python train.py --n_layer=13 --d_model=320 --n_head=5 --n_kv_head=1 --head_dim=64 --d_mlp=1600 --vocab_size=16384 --activation="gelu" --norm="layernorm" --norm_place="pre" --norm_eps=1e-05 --positions="rope" --rope_base=10000.0 --rope_fraction=0.75 --qk_norm=false --attn_scale=0.125 --bias="none" --tie_embeddings=true --parallel_block=true --init="normal" --init_std_qkv=0.0349 --init_std_o=0.00684 --init_std_up=0.0349 --init_std_down=0.00306 --optimizer="adamw" --lr=0.0014 --beta1=0.9 --beta2=0.98 --weight_decay=0.043 --lr_head=0.00506 --grad_clip=1.0 --warmup_steps=284 --schedule="wsd" --decay_fraction=0.738 --decay_shape="linear" --final_lr_fraction=0.02 --batch_tokens=[32768, 65536, 131072] --seq_len=1024 --doc_mask=true --z_loss=1e-05 --train_tokens=559800000 --steps=7766 --dataset="wikipedia_en"
Each number is 128 + 32 x the weight over its row's rms, rounded and kept within 0 to 255. Layers, rows and columns count from 0. The size above them is the row's rms in percent of the matrix's.

# layer 2 MLP up, 1600x320, rms 0.093, rows 970-1012, columns 160-239
size [ 99 106 103 107 106  82 104 104 107  93  99 108  99 104  98  97  94 106 103  96 107  90 102  85  97 106 107  92 103 114 106  88 109  94 104  96 107  99 102 104  98 100 106]
[[189  83 142 176  83  96 126  84 160 119 125 131 127 102  71 120  81 150 143 118 156 206 122 131  85 200 127 147 180 115 135 119  96 143 100 163 117 108  45  76 192 120 145 139 125  94 199 162 147 162 119  79 125 132 174  95 128 134  96 144 141  96 125 135 159 182 121 147  84 151 154 132  93 113 154 132 149 126 102 140]
 [124 121  92 160 120 135 123 124  84 158 124  74 151 104  75  95 151  96 125 120 181 120 101  92 173 102 101 180  69 143 120  68 111 124 130 160 162 122 108 168  98 135  68 101 128 226  83  99 125 153 108 112 133 137 139 146 124 125  93 174  98  56 101  90 118 101 119  46 122 164 124 159 146 151 129 163 121  88 150  90]
 [165  82 104 151 146 198 151 152 130 125 169 158  91 144 165 118 153  89 126  77 167  98 122 186  64  78 105 138 105 112 123 122 138 109 127 138 143 191  98 107 134 150 177  84 138 130  99 117 182 159 131 111 103 196 152 135 172 114 135 111 127 105  75 113 120 150  69 203 121 101 179 141 169 115 116 107 173 103 109 109]
 [121 165  80 154 121 123  91 117 139 119 164 131 182 137  95 109 126  96 103 132 160 144 162 144 103 168 147 150 134 136 123 107 130 188 142 188 111 172 133 109 172 135 248 172 121 165 119 157 200 107 202 154 138 110 104  93  98 119  93 101 111 143 119 187  83 119 170 175 186 134 132 142 100 120 132 114 108 156 117 108]
 [159 117 138 166 139 117  76 151 149 155 135 147 137 167  97 142 133 111 143 157  80 164 120 102 144 161 132  94 154 124  90 152  98 170 104 205 109 121 113 134 143 129 166 171  95 116 142 154 169 103 115 103 140 112  85 115  70 166 152  68 169  85 123 160 133 218 169 139 138 128 160 146 218 167 168 111 188 111 151 101]
 [101 137  98 126 183  93  72 113 131 145 152 129 113 105 179  77 105  65 128 134 100  98 121 129 131  74  93 159 147 145 125 137 166 133 121 150 112 167 129 131  95 166 134 154 131 111  76 128  96  96 132  87 145 116 159 180 119 180 125  85  98 133 126 157 116 181 160 135 120  72  98 146 176  97 199 146 110 145 108  87]
 [125 136 154 142 144 169 123 137 152 128 133 149 136 118 155 142 111 161 168  76 111 117 126 196 123  96 160 154 185 148 109  96 123 129  96 127 176 164 124 104 132 139 116 117 125 167  79 131 141 164 141 142 103 130 131 160  95 139 146 184 147 124 132 188 133 130 135 124 140 119 150 170 122 113 122 126 162  63 104 114]
 [184  92 148 143  84 156  87 176 102 148 137  94 130 139 111  97 152 118 153 109  89 163 139 131 106 117 137 225 111  90 120 141  47 107  81 157 136 132 161 160 127 170 110 160 159 193 154  96 171 158  87 108 115 143 144 120 171 174 120 127  93  89 152 114 136 129 141 128 130 137  88 135 152 152 154 157 131 128  59 125]
 [110 118 129 150 102 130 108 112 144 130 150 140 127 135 112 124 149 163 122 105 226  83 123 218 115 103 197 168 126 177 120 107 156 131  96 181 102 108 136 102 167 179 176 114  94 166 141 155 103 111 149 114 163 121 140 137 129 142 131 222 103 144 112 122 146 127 165 153 106  98 133 151 139 183 127 148 157 110 162 141]
 [146 119 182 122 128  91 156  56 157 173 134  85 132 133 147 144 176 141 146 179 100 138 157  96 108 149 162 123 150 133 176 104 134 133  96 150 173 129 125 126 105 142 135 103 133 132  22 112 139 142  53  79 110 112  76 156 181 111 128  97 123 123 144 129 107 143 194 137 111 118 135 138 197 133 114 116 108 112 117 137]
 [103 138 112 172 124 145 112  86 159 145 134 116 146 120 124  91 211 197 153  82 157 136 156 183 155 151 144 172  98 116 147  99 159 151 156 156 131 133  45 162 157 153 188 157 101 162 132  85  84 156 100 134 156 120 133 102 155 139  74 175 121  89 104 173 100 135 111  97  52 149 106 201 113 124 106 146 149 122 163 144]
 [163  78 101 150  96 156  83 134 122 126 130 123 198 112 132  97 103 157 184 124 166 120 110  89 116 133 132 166 170  91 122 103  94 125 112 109 170 131 118 126 139 142 164 137  98 174 154 153 154 142  89  69 126 154  97 165  94 187 144  86 141  88 100 130 150 183  95  91 114 110 168 175 123 137 165 105 101  55  59 149]
 [191 100 167 146 145 131 159 118 122 161 137 117 150 107 184 120 163 141 121  98 131 107 126 141 100 179 168 124 121 149 132  28 119 131 114 214 145 163 132 129 156 127 177 121 162 226  79  84 129  72 136  89 115 117 189  89 150 111 187  47 108  59 134 144 111 145 115 134 121 134  96 156 174 136 127 117 195 140  96 171]
 [121 177 155 147 126 141  90 178 110 176 152 185 141 129 124 122 167  80 131 130 140 118 123 139  90  98  65 122 110 154  89 114 150 116 101 127 101 157 134  98 155 154 121 120  95 134 108 148 153 128 132 130 120 107 145  92 156  76 134  54  70 110 116  78 141 173 155 147 165 152 161 152 151 101 146 169 142 107 159  54]
 [105  86 102 126 158 104 115 118 149 130 152 180 176 139 115 155 120 192 137 119 236 130 146 123 157 118 104  95 106  70 120  95 148 121 117 160 115 143 120 165 140 151 191 166 113 131 161 106 117 134 118 111 155  94  59 147  80 153  94 106  97 118 149 128 153 174 100 142 140 140 122 134 126 169 138 158  99 107  31 117]
 [ 89 154 120 173 136 137 111 161  70 154 151 144 130 114  85  95 129 166 101 158 163 103  91 135  93  94  97  89 186 186 111 130 131 163 151 131 129 159 126 117 113 120 144 119  79 140 160 116  84 147 163 133 125 201 161 126 139 187 127 135 126 165  83 167 183 161 136 112 143 111 110 125 154 132 160 106 103  92 142 151]
 [116 176 197 149 132 176  50 105 160 112 164  90 145  70 185 165 143 124 104 130 120 153  84 144  69 160  78 162 140 131 142  59 146 116 143 176 104  99  96 109 157 127 210 169 133 127 147 140  78 160 155 114 120 159 167 131 127 119 155  74 140 120 135 135 122 174 178  65  99 146 145 125  99 160 113 112  84 118 141 177]
 [153  75 149 168  83 168 100 154  97 191 114  87 135 138  96 100 157 227 150 114 165 191 136 148 127 137 106 116 104 134 115 128  98 155 131 182 146 150 119 134 147 141 140 121  79 110  93 109  86  96  99 145 179 169 138 133 186 165 124 111  86 164  85 109  95  83 168 124 164 104 157 133 111 119 131 167 145 144 154 131]
 [101 156 185 106 131 136  50 167 134 154 152 142 117 152 158 108 114 139  93 133 108  89 114 149 127 167 170 119 154 135 178 114 133 129 106 143 141 144  91 145 119 191 146 122 104 154 186 128 171  81  99 153  87 131 179 141  71 122 133 111 145 176  66 191  99 143  95 167  71 172  97 200 103 156 138 107 104  71 142  85]
 [143 126 120  36 124 143 113  93 158 155 135 112 134 181 136  79 121 129 122 116 144 141 174  88 142 172 131  81 130  96 114  98 152 124 135 174 193  99 162 130 168 119 136 140 149  85 101 148 128 118 122 165 131 136 140 100 129 179 114  62 111 107 117 100 162 112 184 164 102 112 131 112 167 150 106  90 153 131 120  86]
 [171  75  93 146 103 101 110 188 138 117 114 159 142 110  85 110 152 139 194 107 166 131 159  89 132 168  73 151  94 189 127 121 177  95 128 142 206  82  96 153 197 141 122 108 126 131 122 119  65 104 148  41 113 132 150 120 121 105 148  53 123 145 107  48 135 153 124 153 161 164 152 190  98 186 160 117 111 125 124 154]
 [154 116 134 191 171 161  83 155 108 157 198 169  68 101 145 114 127  61 133 122 130 127  95 123 113 123 101 166 153 104 169 139 156 128  70 109 121 133  80 112 122 176 144 190  84 105 127 139 107 140 135 115 129 194  86 129 115 132 198 136 139 146 152 144 107 171 188 130 125 142 131 161 141 120  88 118  74 122 115 140]
 [114 165 129 115 158 231 119 106 156 115 149 208 112 132 119  96 121 120 100 118 133 134 133 133  97 100 108 147 162 118 154 123 129 151 118 145 203  99  67 112 144 102 135  75 133 182  98 172  91 111 153 142 120 141 176 144  84 192  81 134 110 132 163 160 174 131 167  98 120 122 153 145 170 123  91 101 137 106 177 178]
 [ 88 111 110 146 119 108 100 104 150 154  84 143 191 105 128 146 116 155 154 160  86 129  62 125 122 139 123 107 117 158  88 116  88 146  96 136 135  63 102 146 147 126 191  83  95 117 148  85 118 151 121 122 162 139 109 164 199 191 138 139 129  99  87 167 120 159 169 132 115 154  92 183 134 117 107 161 133  83  84 124]
 [151 161 116 110 145 118 101 132 165 149 172 119 115  89 129 134 136 157 129 104 119 117 130 132 153 203 140 144 158 110 169  74  97 138  88 107 111  79 122 137  68 119 172 115  84 185 151 136 147  80 150 107 147 146 163 125  88 129 135 128  89 135 133  87 124 100 173 100 173 104 149 177 185 145 147 131 149  93 131 153]
 [132 118 128 173 130 129  74 139  84 153 110 149 156 176 114  58 130 182 154 131 177 119 158 159 108 169 140 142  95 104 115 158  88 168 130 144 170 122  80 122 124 120 140 121 116  91 116 160 115 122  95 117 147 125 159 132 136 151  58 118 132 120 122 170 189 153 144  94  79 159 199 138 134 159 143  65  91 104 147 107]
 [122 130 136 141 160  86 124 143 180 187 104 138 134 139  97 136 145 107 131  93 133 137 157  70 144 137  58 118 175 151 160 168 169  91  89 138 167  96 103 133 140 139 150 173 102  76 107 171 111 115  84 131 149 133 134 154 130 101 160  63 146 130 164 130 113 182 128  94 118 151 113 193 105 151 163 166  87  93 114 120]
 [147 189 148 134  95 129  85 180 130 115 162 130 141 112 123 120 120  98 135 102 184 101 147 100 137 144 121 106 171 173  97 110  86 116 132 126 153 138 136 106  98 132 163 165 135 159  77 145 151  99 134  92  59 145 155  93 180 113 189 183 131 146  76 119 146  90 183 169 132 164 152 153 120  82 116 126 139 128 131 138]
 [135 138 127 135 102 115 163  86  83 131 148 118 179 110  73 154  91  88 126 113 181 100 111 147  84 172 152  93 102 110 155 124 132 168 140 152 115 153 131  49 152 155 149 101  96 135 212 170 134 161 159 103 109 138 167  74 103 149 142 122  69 131 139 146 163 180 138  74 134 136 144 121 177 183 159 130 107 141 136 123]
 [162  55  96 172 164 104 136 154 135 129 143 175 133 113 112 133 175 147 123  80 144 167  82 151  62 126 116 205 130 133 112  89  98 136 150 186 164 179  94 108 160 126 177 105 133 179 165 155 180 133 131 108 163 111 150 100 119 145 147 180 104 117 116 120  81 154 155  91 109 100 143 135 139 153 180 132 142 112 128 116]
 [136 120 184 105 152 119 121  95 122 203 102 129 147 111 152 105 165 138 131 119 138 158  99 108 115 187  98 162 132 131 146 122 136 121 122 186 126 102  76 118 169 191 150 159  96 122 126 166 101 110  98 166  50 153 109  88  63 152 163 130 106 148 144 157 129 105 142  68 142 135 118 160 106 143  92 150 155 135 128 150]
 [127  97 141  69 115 115  88 209 104 126 125  98 159 120 131 107 188 100 170 125 117 111 116  78  69 151 142 131  93 156  92 123 137 111 129 147 147 183 101 108 145 120 177 119 133  89 112  97  84 109 147 129 127 142 106 119  81 145 109 125 131 143  94 131 180 158 117 161  79 110 169 112 140 141 189 108 112 144 199 113]
 [141 105  44 141 152 122  97  54 187 143 150 154 143 128 105 111 153 195 187 152 167 168 126 173  70 115 111 127 105 156 131 129 135 156  81 142 131 122  88 116 138 135 136 115 181 141 116 195  94 188 142 122 101 156 139 113 159 151 109 129 122 137 134  99 118 147 188 161 135 138 161 146 158 108 136  97 151  83 143 124]
 [ 80 142  82 124 157 197 118 124 140 179 187 154  97  98 146 136 142 128 101 145 130 140 123 109 124 109 122  83 154  77 165  96 145 142 126 131 143 107 121 172 178 138  98 143 120 171  92 155 154 109 118 115 168 117 134 169  78 116  75 150  66 158 142 199 141 144 199  72 137 102 105  93 131 149 114 151 109  54 145 158]
 [159 158 159 147  49  95 134 125 143 136 135 169 118  84 109 104 161 136 148 152 168 170 138  95 150 126 135 139 121 109 172 154  83 131 115 190  90 123 143 127  99 115 150 132 101 157 184 103  76 174 139 166 102 156 144 156  77  70 115  45  91 124  78 113 166 139 154 104 110 162 114 139 142 111 174  87 158 114 130 128]
 [105 144 144 124 131  93  72 149 170 154 115 151 156  95 108 107 165  99 107 110 108 126 110 160 127 157  98 197 107 151 108 126  99 121 122 139 151 139  89 127  99 156 102 150 114 180 103 115 124 135 108 150 118 158 113 197 128 113 145 162 145 121 112 119 111 164 173 126  50 103 128 193 190 168  92 185 141 104 116 157]
 [179 114 167 193 183 159 111 162 184 151 155 117 157 155 165 118 132 117 169 184 122 118 135 104 107 118 210 141  96  90 168 123  84 119 135 178 154 219 116 135 132 189 160 127 141 167 109 151 170  97 104 102 144 157 129 134 107 146 169 130 119 129  69 124  78 171 140 117 154 179  92 145 135 142 154 138 135 127  91  96]
 [ 86 144 126 203  97 106 107 155 137  78 169 108 161 111 113 150 178  93 134 177  38 150 145  96 113 140 110  97 128 146 151  72 102 133 115 146 120  98 141  91 156 114 174 112  48 139 128 183 107 123 134 108 111 136 143  72 166 105 125 104 101 133 101  75 147 183 130 105 174 124 146 116 149 152 171 149 181 112 130 111]
 [151 183 129 136 105 168  97 172 136 126 127 109 134 179 129 112  79 108 124 114 125 137 140 163 109 132 122 187 207 171 156  79 137 142  80 135 121 192 127  61 180 136 154 126  94 145 155 111 155 116 128  68 118 185 162 188 103 133 123 131 120  93 116  74 145 116 135  93  91 149 159 159 130 129 137  76  83 106 135 102]
 [117  62 122 142  84 212 179 117 146 140 105 104 201 103 125 137 106 142 180 127  88 119 184 164 136 171 139 133 109 109 139 103 171 148  82 183 108 148 140 153 106 153 198 156 114 123  29 109 144  94  81  93 139 171 174 118 148 140 189 115  60 132  42  52 141 138 153 153 206  81 102 162 139 147 173 101 161  66 108 121]
 [125 156 126 164 113 125 127 147 158 110 198 140  93 148 127 160 120 152 146  59 124 123 117 143 127  86 134 137 147 118 108 109 125 169  95 110 103  77 115  90 159 156 189 170 134 124  71 188  67 136 190  91 157 171 138 134  98  74 151 106 144  81 139 109 159 113 153 130 104 106 141 135 105 111 134 101 135 110 145 114]
 [154 139 109 192 121 124  74 104  99  98 155 132 140  46 170 114 144 132 149  59 169 189 190 135  83 109  98 140 123 120 125 121 167 137 119 103 143 113 107 123 141 141 130 102 154 176  82 131 150  83 104 146 106 128 155  96 160 142 181  99 129 126 136 136 102 118 164 142  54 132 127 133 143 150 138 113 163 115 163 127]
 [145 100 112 153 112 169 102 190 156 137 140 135 143 134 153  81 160 114 130 127 101 137 147  83  96 166 109 119 113 130 138 170 176 156  98 146 201 129  80 113 166 109 116 185 101 150  95 176 116 125 170 123  88 154 109  55 110 182 123 133 108 154  83 160 107 136 197 147 186  98 151 131 142 116 110 109  88  77 137 140]]
# layer 2 MLP down (transposed), 1600x320, rms 0.0849, rows 970-1011, columns 160-239
size [104 110  99 112 115  90 104  99 106  94 101 111 101  97  97  91  87  99 108  98 109  93 102  77  90 111  99  94  99 117 117  93 117  84 105  96 116  98 106 107  88 104]
[[124 143  99 114 161 114 103 120 156 157 148  95  83 140 151 121  71  95  96 123 121 145  93 134 130 150  62  80 176 105 105 166 121 122 128  66 145 183  92 150 166 196 102 113 101 146 127 149 122 128  74 215 112 106 204 141 100 130 162  70 166 146 120 137  88 123 186 146 155 125  92 140 144 132  59 105  77  71 141 175]
 [113 100  89 137 136 140 140  94 147 129 122 146 114 136 132 160 122  86 108 147 131 144  61 115 150  94 129 136 104 128 122 136 161  95  78 102 107 181 152  81 139 151 167 150 143 132 170 128 104 135 138 188 108 151 134  77 127  99 150 120 165 150  89 125 202 120 155 106  95 177 101  55 177 193 111 124 141 165  55 145]
 [118 148 183 149 176  82 166 194  93 128 112 175 144 143 137  93 122  85 150  93  78 103 149 137  46 129  88 179 195 135 170 117 150 114 125  82 118 106 165  88 158 134 104 173 134 131 127  68 143 172 136 182 124 121  74 141 139 120 156 128 166 121 168 143 129 116 121 140 143 119  96 129 102 196 103 105 145  89 113 153]
 [183  89  72 174 106 141 139 155 132 148 100 196 137 144 108 105 193 166 154 110 142 133 109 141 132 132 129 111  91 108 129 140  73 149 121 135 104  78  75 138 154 147 120  60 115 110 124 120  71 134  90 169 104 144 148 117  94 173  85 130 125 111 137 117 131 136 150 111 127 120 163 163  95 175 142 169 146  93  95 112]
 [ 92 206 153 111 143 113 143 107 153 149 132 144 179  51 107  76 114 108 154 152 162 104  78  83 141  97 154  90  77 153 123 118 189  97 119 163  54 103  63  95 186 102 106 130 174 135 110 124 163 158 145 137 178 117 106 121 196 229 119 137 117 173 118 161 138  93 143  79 113 140  99 151 122 149  95 157 102  75 159  70]
 [187  98 134 113 114 129 191 109 127 153 133  82 156 134 114 150 145 140 125 125 136 106 111 101 180 106 177 133 120 148  76 103  87 165 146 170 118 175 133 133 152 111 153 108 150 119 164 111 113 144 126 120  85 117  88 106 151 142 143 158 167 100 116  96 168  93 152 116  79 156 135 136  40 163 145  69  58 176 166 158]
 [114 170 155 114 155 155 186 152 148 142 126 149  46  96  83 164 161 144 107 157 118 133 150 112  39 160  85 104 160 118 102 117 194 115  83  88 132  84 101 153 107 132 107  97 143 157  91  88 135 136  88 152  89 110 113 185  90 173  77 117 127 168 123 128 143 131 153 143 183 124 147 115 126 100 148 104 166 160 118 148]
 [130 103 152  97 113 171 129 141 101 129 116  94  93 105 128 116 131 140 115 113 133 185  86 128 171 116 138 224 108 148 202 108 143 132 136  89 121 172 118  73 130 100 105  96 143 161 151 204 139 134 113 148 127 137  89 120 110 127  88 127 196 105 174 122  82  81  96 185 159 154 126  61 144 170 125 152 147 107 100 187]
 [146 128 108 172 131  77 164 135 105 124 117 171 117 106 149 151 103  95  94  87 147 135  89 165 138  84 116  90 149 112 170 127 121 102 148 136 162 128 139 146 115 139  72  70 121 150 111 136 132 102 128 159  90 141 143 122 137 109 162  66 101 119 162  87 199 106 154  78 109  96 121 143 126 116 202 143  58  91 106 125]
 [103 102 102 172 127 132 107 129 124 101 112  92 124 166 145 138  67 115 142 200 106 140 156 139 111 141 106 190 141 117 159 167 155  96 168  88 106  44 134 143 137  77 147 190 103 133 103 161 149  59 163 139 157 146 144 150 153 152  41 155 119 120 165 110 109  81 119 142  82 148 110 121 154 171 131 110 123 148 151 109]
 [ 86  96 101  84 125 158 132 160 157 140 121 126  22  90 149 118  87  98  79 173 113 158 139 165 116 123 201 116 139  88 204 112 137 134 107 158 140 109 170  85 135 124 113  76 154 106 102 110 180 130 146  70  85 181 164 114 121 174 162  59 111 158  98 108 135 125 141 156 156 131 158 137 138 116  89 144 107 108 107 106]
 [139 106 133 113 146 141 121 117 153 137 108 108 121  91 165 148 183 161  90 132  78 103  85 155  83 143 107 117 118 139 159 137 200 140 104  65 165 139 148 128 147 126 148 132 109 120 169 160 148 114 163 152  97 137 176 130  94 104 142 111 129  93 156 132  95 164 141 176 128 109  83 112 122 123  79 159 153  84 103  30]
 [129  84  91  99 129 119 160  65 116  61 107 103 110 111  97 147 128 111 157 146  31 156 123 156 197 160  79 150 117 148 117 130 100 196 152 120 106  99 168 111 102 116  91 100 100 134 140  79 147 105 115 138  82 135 158 151 170 150  99  73 113 153 123 121 149 120 184 103 127 143 114 119 112 140 183 113 123  60 115 125]
 [120 137 106 188 116 178 153 125 141 146 100  82 158 136 149 125 160 100 122 103 164 151 102 122 138 132 123 161 147 145 129 122 143 104 120 177 154 127  65 126 101 163  54  70 151 170 192 172 124  73 157 164  58  87 118 131 129  76 163 101 173  71 102 132  96 102 125 129 101 113 153  81 125 130 110 176 112 117 120 138]
 [106 146  79 158 139 141  94 129 116 152 121 121  95 160 140 150 155 105 129 103  92 140  93 114  85 139 161 102 104 167 188 121  65 112 173 131  73 139 101 118  92 123 111 153 147 115  98 179 128 122 168 167 130 116  75 148 161 144 101  90 112  86 107 165 116 147 128 126 167 155  88 103 102 154 176 169 128 150 115 143]
 [155  91 162 138 160 123 156 168 142 155  98 135 138 138 162 179 175 154 127 164 142 147  97  78 104 143 125  63 158 105 124 123 117 165 178 116 113 117 117 125  60  43 115 111 165 115 111 123 186 179 132 113  90 145  77  80 126 162 102 113 145 202 188  73 109 166 113 186  97 141 142 172 119  94 121  70 133  99 104  89]
 [105 100 144 148 144  77 124 131  68 107 176  97  85 124 148 127 106  81 106 145 159 146 120 124 149 129 126 157 157 140 144  86 195 140 130  99 138 139 119 156 182 185 103 120 135 133 145  85  93 140 146 139 118  92 153 130  83 108 112 159 178 104 159 113 123 195 126  76 151  98  52 117 161 141 165 107 109 155 144 129]
 [147 107 159 156 185 123  82 133 130 166 145  69  57 195 140 129 164 139 144 142 140 136 140 116 116 155 163 107 180 131 168 162  65 124 102 115 134 130 132 142 165 124 128 167  72 117 174 121 116 112  90 117 160 187 172 122 118 149 131 116 167 139 130 138  96 137 149 125 100 116 162 144 209 147 136  99 135  80 158 132]
 [136 149  64 161 127 157 141 222 146 166  87 116 141 147  97 115 119 126 132  77 139 165 162 134 102  79  92 170 126 114 152 128 141 139  79 137 148 135 129 102 131 144 130 121 166 108  65 208 103  64 166 116 147 113 128 131 196  81 119 138 104 128  58 123 126  76 123 143  65 118  86 175 130 152 192 153  97 136 131 145]
 [108  95  97 107 127 109 148 116 118  89  85 155 143 148  78 108 112 115 102 172 160 114  94 119 105 124 117  56  99 152 137 159  81 142 167 155  99 205 111 148 122 139 137 213 113 129 164  89 148 127 183 169 171 138 140  57 140  85 108 143 111 132 159 111 108  80 150 158 150 149 132 204  77  80 151 116 173 127 119 115]
 [129 198 137 168 118 110 153  98 121  94 170 169 123 140 112  76  59 107 155 101 122 134 111  79 151  99 111 148  87  88 113 135 143  97 108 103 102  51  84 174 131 103  97 145  99  88 138 168  70 131 164 136  53  90 188 103 139 137 147 126 185 106 164  87 156 123  33 106  93  92 192 139  83 167 180 108 112 131  98 126]
 [109 157 146 143 128 190 141 152 176  67  53 118 147 124 107 146 118 152  86 138 151 152 163 176 122  95 166  89 130 150  94  83 129 154 116  76 100 111 142 114 124 118 101 135 212 105 127 112 121 143 153 118  60 127 177 126 122 175 129 126 150  53 155 121 177 153 128 104 124 130 112  97 159 184 169 108 141 136 135 137]
 [101 177 162 168 139 152 139 156 105 156 130  83 148 171 122 140 105 105  72 145  90 121 104 187 132 171 132  83 198 133 174 153 146  90  97 169 144 173 149 172 182 178 132 117 148 131 156 166 119 116 190 114  93 103 100 138 123  97  87 115 135  70 129 103  87 132 113 134 151  97 135 104 156 150  99  98 125 112  78  92]
 [146  99 112 144 168 160 180  98  98 126 199 137  93 132 167  99 142 117 122 134 141 158 152 106 136 164 199 177 164  96 146 155 132 147 125 107 126 123 154  64 125  87 129 162 115 144 126 182 129 110 146 148 120 131 166 130 111 103 115 116 153 111 151  81 126 139 131 141 153 110 112  99 116  75  76  87 151 186 116 110]
 [106  98 158 137  88 119 133 144 162 130 110 157 115 122 132 175 109 162 177 182 120 116  96  58  69 156 153  99 135 167 156 128  89 189 104 133 120 110 177 159 145  67 119 118 183  86 114 108 143 126 187 192 172 157  84 109 172 213 138 159 171 147 171 121 115 132 144 167 108 116  89 105 185  98 128 131 159  52  67 148]
 [136 100  72  97 160 102 140  89 127 155 154 104 187 157 168  72 154 129 158 127 138 123 164 129 135 139 127 118 105  79 141 150 126 131 113 101 139  66 192  90 143  97 200  95 128 120 132  97  87 115 127 101 101 119 166 154 159 128 123 144 123 128 125  73 158 162 120 129 140 122 107 147 154 143 132  65 160 114  83  72]
 [133 181 117  70 171 127 121  89 120 123 127 103  71 142 154 222 141 131 169 130  72 114 147 131 128 115 134 181 168 125  89 163  93  94 120  94 145  63 114 149 100 103 112 114 156 147 162 136  97 167 128 127  87 168 104 130 128 133  54 101 164 132 112 113 148 100 107  94 148 123 148 110 109 125 111  35 125 158 154 180]
 [151 145 161 116 152 144 165 124 110 183 127 128 137 156  97 110 167 134 140  95 105 117 116 110 126 118 119 122 118 122 132  80 185 186 133 129 122 103  60 147 176  92 176  87  97 113 117 103 174 175 132 141 154  75 138 194 113 166  81 104 133  90 133 118 173 142 177 132 175 156 131 123 156 114 122 146 162 115 167  99]
 [127 121 132 100 148  86  86 144 118 116 120 106  94 134  79 142 153 145 103 132 149 143 135  97 101 136 173 165 102 125 100 128 169  86 120 151 121  97 139 113 177 129 136 114 161 119 113 139  89 124 109 110 106  84 147 140 120 164 165 140 164 126  83 146 120 186 177 150 127 138 100  94  69 225 143 113 124 212 132  93]
 [177 145 162 113 135 118 125 103  70 150  98 107 146 171  92  87  67  97 119 154 151 158  98 115 122 113 135 117 157 155 120  75 148 139 168 118 180  99 154 102 117 149  74 140 161 126 102 154 127  69 151 172  98 140  90 114 120 173 110 104 100 139 149 140 164 100 166 167 136 150 119  86 130 170 130  59 144  71 145 186]
 [115 140  94  95 205 161  95  97 114 131 126  98 106 129 159 177 108 103 109 102  96 151  81 137 130 170 159 140 156 150 189  67 159 119 116 115 120  90 105 178 143 140 144 141 101 128 198 152 135 197 168 103  91 182 147 180 111 169  74 165 159 149 160 146 108 143 154  84 179 114  81 151 163 151 109 117 118 124 118 110]
 [ 70 107 144 102 170  84 127  86  75  98 121 144 185 111 193 131 112 165  77  69 205 110 136 136 147 122 142 118 137  77 119 141 150 102 149 116  90 156 113 179  86 212 161 133 108 107 150 136  38 130 107 185 148 168 149  69 125 106 124 139 129 160 143  90 112 129 196 107 177 110 169 137 132 189 171 143  47 105 140  73]
 [128 139 159 108 145  82 127 165  89 176  98 131 158 157 140 131 121 122  51 144 161 187  70 139 171 186 122  86  97 127 168  86 110  80 128 133  81 138 164  90 127 178 149 165 164 151  78  84 134  55 141 174 151 115 174 172 139 112 155 106 126 151 161 142 108 125 153  88 121  93 126 106 174  92 111 151 141 103 113 170]
 [120 137 152 118 136  59 100 101 154 116 194  92  58 138 153 168 128 141 156 117  68 123 146 113 173 109 164 115 135 151 128 106 130 109 167 118 145 131  90 150 146 136 157 139 175 123 167 109 108 171 147 168 119 124 121 153 103 129 149 177  97  87  61  58 141 115 114 126 124 114 112  75 110 112 113 147 129 152 133 133]
 [ 88 121 127 139 159  72  78 130 143 138 110 113 212 157  94 104  70 145  74 137 192  89  88 104 129  92 107 152 132 144  99 151 115 115 119  76 177 104 164 143 205 181  69 106 172  92 175 105 137 184 189 160 138 112 100 138  84 133 105  83  65 121  93 129 128 122 129 125 113  95 135 124 113  94  71 167 141  68 118 116]
 [155 134 154  79 136 134 170 172 127 138 100 122 112 140 186 106 131 179 165 124 111  81  78 127 160 199 137 162 181 103 160  92 155 109 158  94 136  90 175  98 196  70 128 116  71 106 141  80 176 117 152 156  71 214 154 121 164 120 167 116 108 103 224 121 134 118 147 130 110 129 110 150 145 189 158  91 165 134 175 129]
 [103 168 126 134 139 136 137 148 125  99  74 131  75 141 162  66 105 122 153 140 102  88 191 125 161 120 165 201 138 153 138 170  70 109  97  84 112  92 133  85 127 119 130 117 122  90 113 152 158 123 112 149 117 184 159  98  96 125 148 109 134 131 122 110 132 156 113 127  95 112 111 134 160 123 159 118 123 150  83 122]
 [171 136 176 171 162 174  88 171  74 166  80  93 147 152 138  88 112 165  90 129 164  76 137 108 131  76 134  84 109  96 151  68 120  60 158 129 191 113  90 137 120 171  89 159 138 122 194 164  91 140 108 119  77 145 177 104 113  84 117 100 142  39 165  92  84 109 188 102 128 187  99 157 134 163 135 144 160 138 134 141]
 [141 145 151 103 170  85 139 185 129 106  65 111 102 118  98 122 154 195 148 125 187 108 172 156 102 120 131 200 113 139 113 207 137 121 121 107  99 179 130  78 152 131 157 131 155 102 169 104 147  93 123  61 120 182 131 165  99 163 170 141 104 157 145  94  98 114 108 132  78 110  97 153 139 159  47 152  70 108 114 132]
 [140 148 127  77 110 138 101 123 104 137 129 148 106 131  99 159 104 104 147 213 105 159 107 176 178 100 164 123 150 152 149 123 145 127 125 106 176  64 151 143 118  97 147 126 111  99 137 127  84  79 143 154  92 164 106 136  91 187 130 158 133 122  74 130 107 138 146 169 100 135  96  93 151 132 114  86 132 144 115 156]
 [131 153 115  82 143  67 113 139  91 130 141 138  57 115 148 164 101 114 108  98 114 140 118 155 125 180 127  92 158 197 156 134 114 128 106  64 142 165 161 131 135 121  60 101 122 120 138  43 143 124 181 108 161  91 106 153  52  86 113 116 130 129 121 100 119 173 117 138 126 117 132  81 184 128 133 140 134 132 161 115]
 [ 92 162 115 106 119  87 161 120 187 149 109 146 105 114 170 108  88 148 111 108 134 128 120 150 138 128 106 141  87 157 100  81 130 119 102 130 143  96  90 124 182 105 146  82 152  82 150 162 147 136  87 106 104  85 150 183 127 135 132  59 137 111 168 130 141 175 107 124 166 208 148  88  77 135 118 104  88 114 116 118]]